Weights of a small transformer language model.
Architecture: LayerNorm before each block, biases, tied embeddings.
Each number is 500 + 25 x the weight over its row's rms, rounded and kept within 0 to 999. Layers, rows and columns count from 0. Numbers have three digits each. The size before them is the row's rms in percent of the matrix's.

# k: layer 5 attention key, 96x96, rms 0.219, rows 64-89, columns 48-95
# q: layer 5 attention query, 96x96, rms 0.234, rows 65-90, columns 48-95
k64 089:490521498467508495527497463464530500519495522484501482460550482508531534484542489509522486520504483518468456468532537475456474514473537458517504
q65 087:529507469525483478465515557526473447509501523497522485504477499483524473528500524469447519488519496490507503489503466527463525500491500509502542
k65 089:548506509515493458510534553491538509512517483533471432513469484499509498529493505506512516499500462496503479501500534541507503495510500501510531
q66 088:485479488488526495462497539490548465480444515540508513542459545490504494499541496525454522522493517518492509497532456505499474496464502486503529
k66 090:466526464458519470509511573497527510528484525511492458550482534530490506459504499471517541442515503532466481523490474475508515506513499491498533
q67 086:470514497509502457501538476517477444496500560523466491548499513528546499535516517522470502458466478528541500501480535439506500500516482511485559
k67 087:460513498461535523509484488489539515473495487538470469502527543512469517536539478513472470470512562514504484516510511522460505505503484472509510
q68 094:484489492532526457507463548466534507472480499511518544478471495527477543537506515526525501483470506489466505489511512483496514515530499447494521
k68 091:464488480532498472467485523489503488536534473510486486513495470491502527503496473487510487496525537517493438501510496471539523533526523484531495
q69 093:539527505470476519485463465523490496489535503507510532495500500433536538474436491474515521526473449508535524469507500538490493475486469455485496
k69 102:518523488508505488518484510526479488507526513520518492531473488468479505517489463520438513483533504493526524489488527510470456472510526532479497
q70 091:530544490528473486481478481483468519522511479509523492503523472484466543489531493503456473513452473501496487516507454492490488480526458534503510
k70 093:481540482507441495459517508501519496489536504504542497491496514466514480487489471504458511519501454486458486561518486529487557501463470503488475
q71 101:547519491482510516509467530490456511485507480462479511508528545504460486542527491501501486463485486510535485518492517481487539521458503527495541
k71 089:511502498544526518473520488537508541498507471532487462465548501480471460504533545445502502425524476514546525518508509476493513520480505502527507
q72 089:489512560489440462508460462519495502480487512505499513496518473469523473488512517480498482465512531457521520487495493473506536526483447495473556
k72 088:507508514510543490516482512521509445540512503543502527513505533509499521494508453533546492513551487470517500509531477537482499496472473474469494
q73 098:501483500499454535434501510475493517511522492496469529503515495487509520496519480517476502492521506508541574510483483511488477514529484539439498
k73 091:494530486484495516509514491504532455465481498514507504504477461458486471491518487506527496500527526496509503561496514502444516491482503504489499
q74 096:490481455516518493504524494515470514480470478486499478525517552483538467510529510516475496519492505465508504484495458558484510504508497488549469
k74 095:527509473508450478477508471479476526494484519507527522493528508538465501536498489489495495514498462496563457491452495506456507533486474459539517
q75 098:478493459479480443542507522511501462518517531516469518447524535514455483540496510455469476467482491509461498481518499490496448548496477477471494
k75 091:479500516510520491500542465481513458500488492461483471467482559516503511470495468446528532471508507464541496486513493524500507490490520467493526
q76 096:480528481501559504528502463492481482507524539468500540458474481537485507510448464519466489457507509498512462501520506522493508488516493484491505
k76 097:499490487530490540500508480485531485535496480457491501517501473515475512510454519529479473452500502484471524436527508518499466470481558466476475
q77 087:506492519479459494520495538475526491487441501541534483528492485531502491529520506476445489462547494487483486513506433447509515493501518520484522
k77 093:489469510504520513460533523493484481484493502525556491510537520521475504511502508517507490514478510449460487520538461453522483495536500538506527
q78 094:559453507500538519463500509494456463492486473541467510493533511507511489501484493478503520506512513491514504479513562510473566506483506502527514
k78 094:495459516489476474475489564535488527501528493515458496508535500494497535498520532507492496524492460525515505514528526478489482477493555497521529
q79 097:480549514475539476506498501516520504530433518483472534520527449481493524529501514495489472490511487456491547508511511509461470454521518504486474
k79 094:512515537483456507491502485489510526525509475495522531502502492484533513535511463458458427504501484495528529539481510482495526484463506485489481
q80 095:450521512502543499528475462481534488520516504549511517558512513485509489526476496484473453504513498487472511584468507540516493528534483521474526
k80 092:492513471508515497480494439450489489526488499499510539508470508482502479513499487493487486506527495495477498500543483519476547544510524513499534
q81 097:486539482505518491523530543483494465539501468544492485456546502488516509486474520534494488464489521485496491505470543477497489513493486533493529
k81 103:504510535492543507479542531445501514496532520506462495491514496487499540555509508502483522505476481506498537486480499486500476539496488474508491
q82 101:584529491505505494454520508534542500501519544486519500508484504510462490521511504515518530472542478503508487476483511510497472467506444485547485
k82 099:472554524509517452457520503527482495485492500495510461499508512486492480517488500508456523483558506484497518479515504494509456449526483525474544
q83 100:444492532470461498508484486494517491510504540490482491505476506487513474497480534485473492519446502525471542496513493519510488525469455478515465
k83 098:500499509468519543505484478469478499511495497508472508517466492519469493492510468465538551523449519491474467489485468518470516526492529508516456
q84 091:536530504526518512498525524476485502559483530463529507508517470547498476520494533455552490539493518466512472528468504507483471473506478497514529
k84 091:493510536487459510504498526462491486507442538503522478464495487517548448511485495488542473493509501497469516535494456489511491496519517491527496
q85 086:461544504456493485470478490518512458485485501496526518497511508450498539518484470489513542525549508474538495500537517501484471514520529436489498
k85 092:505501512524460459489528497469449494520503509536504554490473531507498484505447488502536469465500523481520482464475476530463494506506519462485496
q86 096:469537515453511496447502511540462513502504505527499508488541524482478500532471499476488510517474499497496507492520465473507446536520499447536500
k86 104:471458489484482516496487510505498497499472562500509504525463503517482475499520498479471512481507478509544518528518508504509478517497493502508500
q87 088:516498517490502492488502521492504454460496506503497510556516486513527513498505489507488484493524507496512466495488504464494496509542445513439450
k87 091:503534507498515535476500457482476527477485527501504498542493511463484488445528489577507532522493546458502519486500544503493480492504511499515499
q88 095:515470469526474500512495502498519510528503525504499442506523508446490534554502485534485517478518574451499524549497521524517500454488499482485467
k88 094:520498531494481524495515487529519498494505500539510533504515525453485500513462467463503490494495474485457485469472493517508490531508468478467527
q89 093:556503431455510493468486490515510527465500511488516450504467516480485537457504519487495518482482502547511465489486506516492522508492492481468548
k89 090:506502462539533469490483513504510487480496485505524488519517495474461474491489594541496525514499480485498481524474501492527534527513539446494490
q90 089:547490505480483499480450531491534499563513479480527481510499483532495523476471532553477482521500496459511534508537467484463519537516472485507511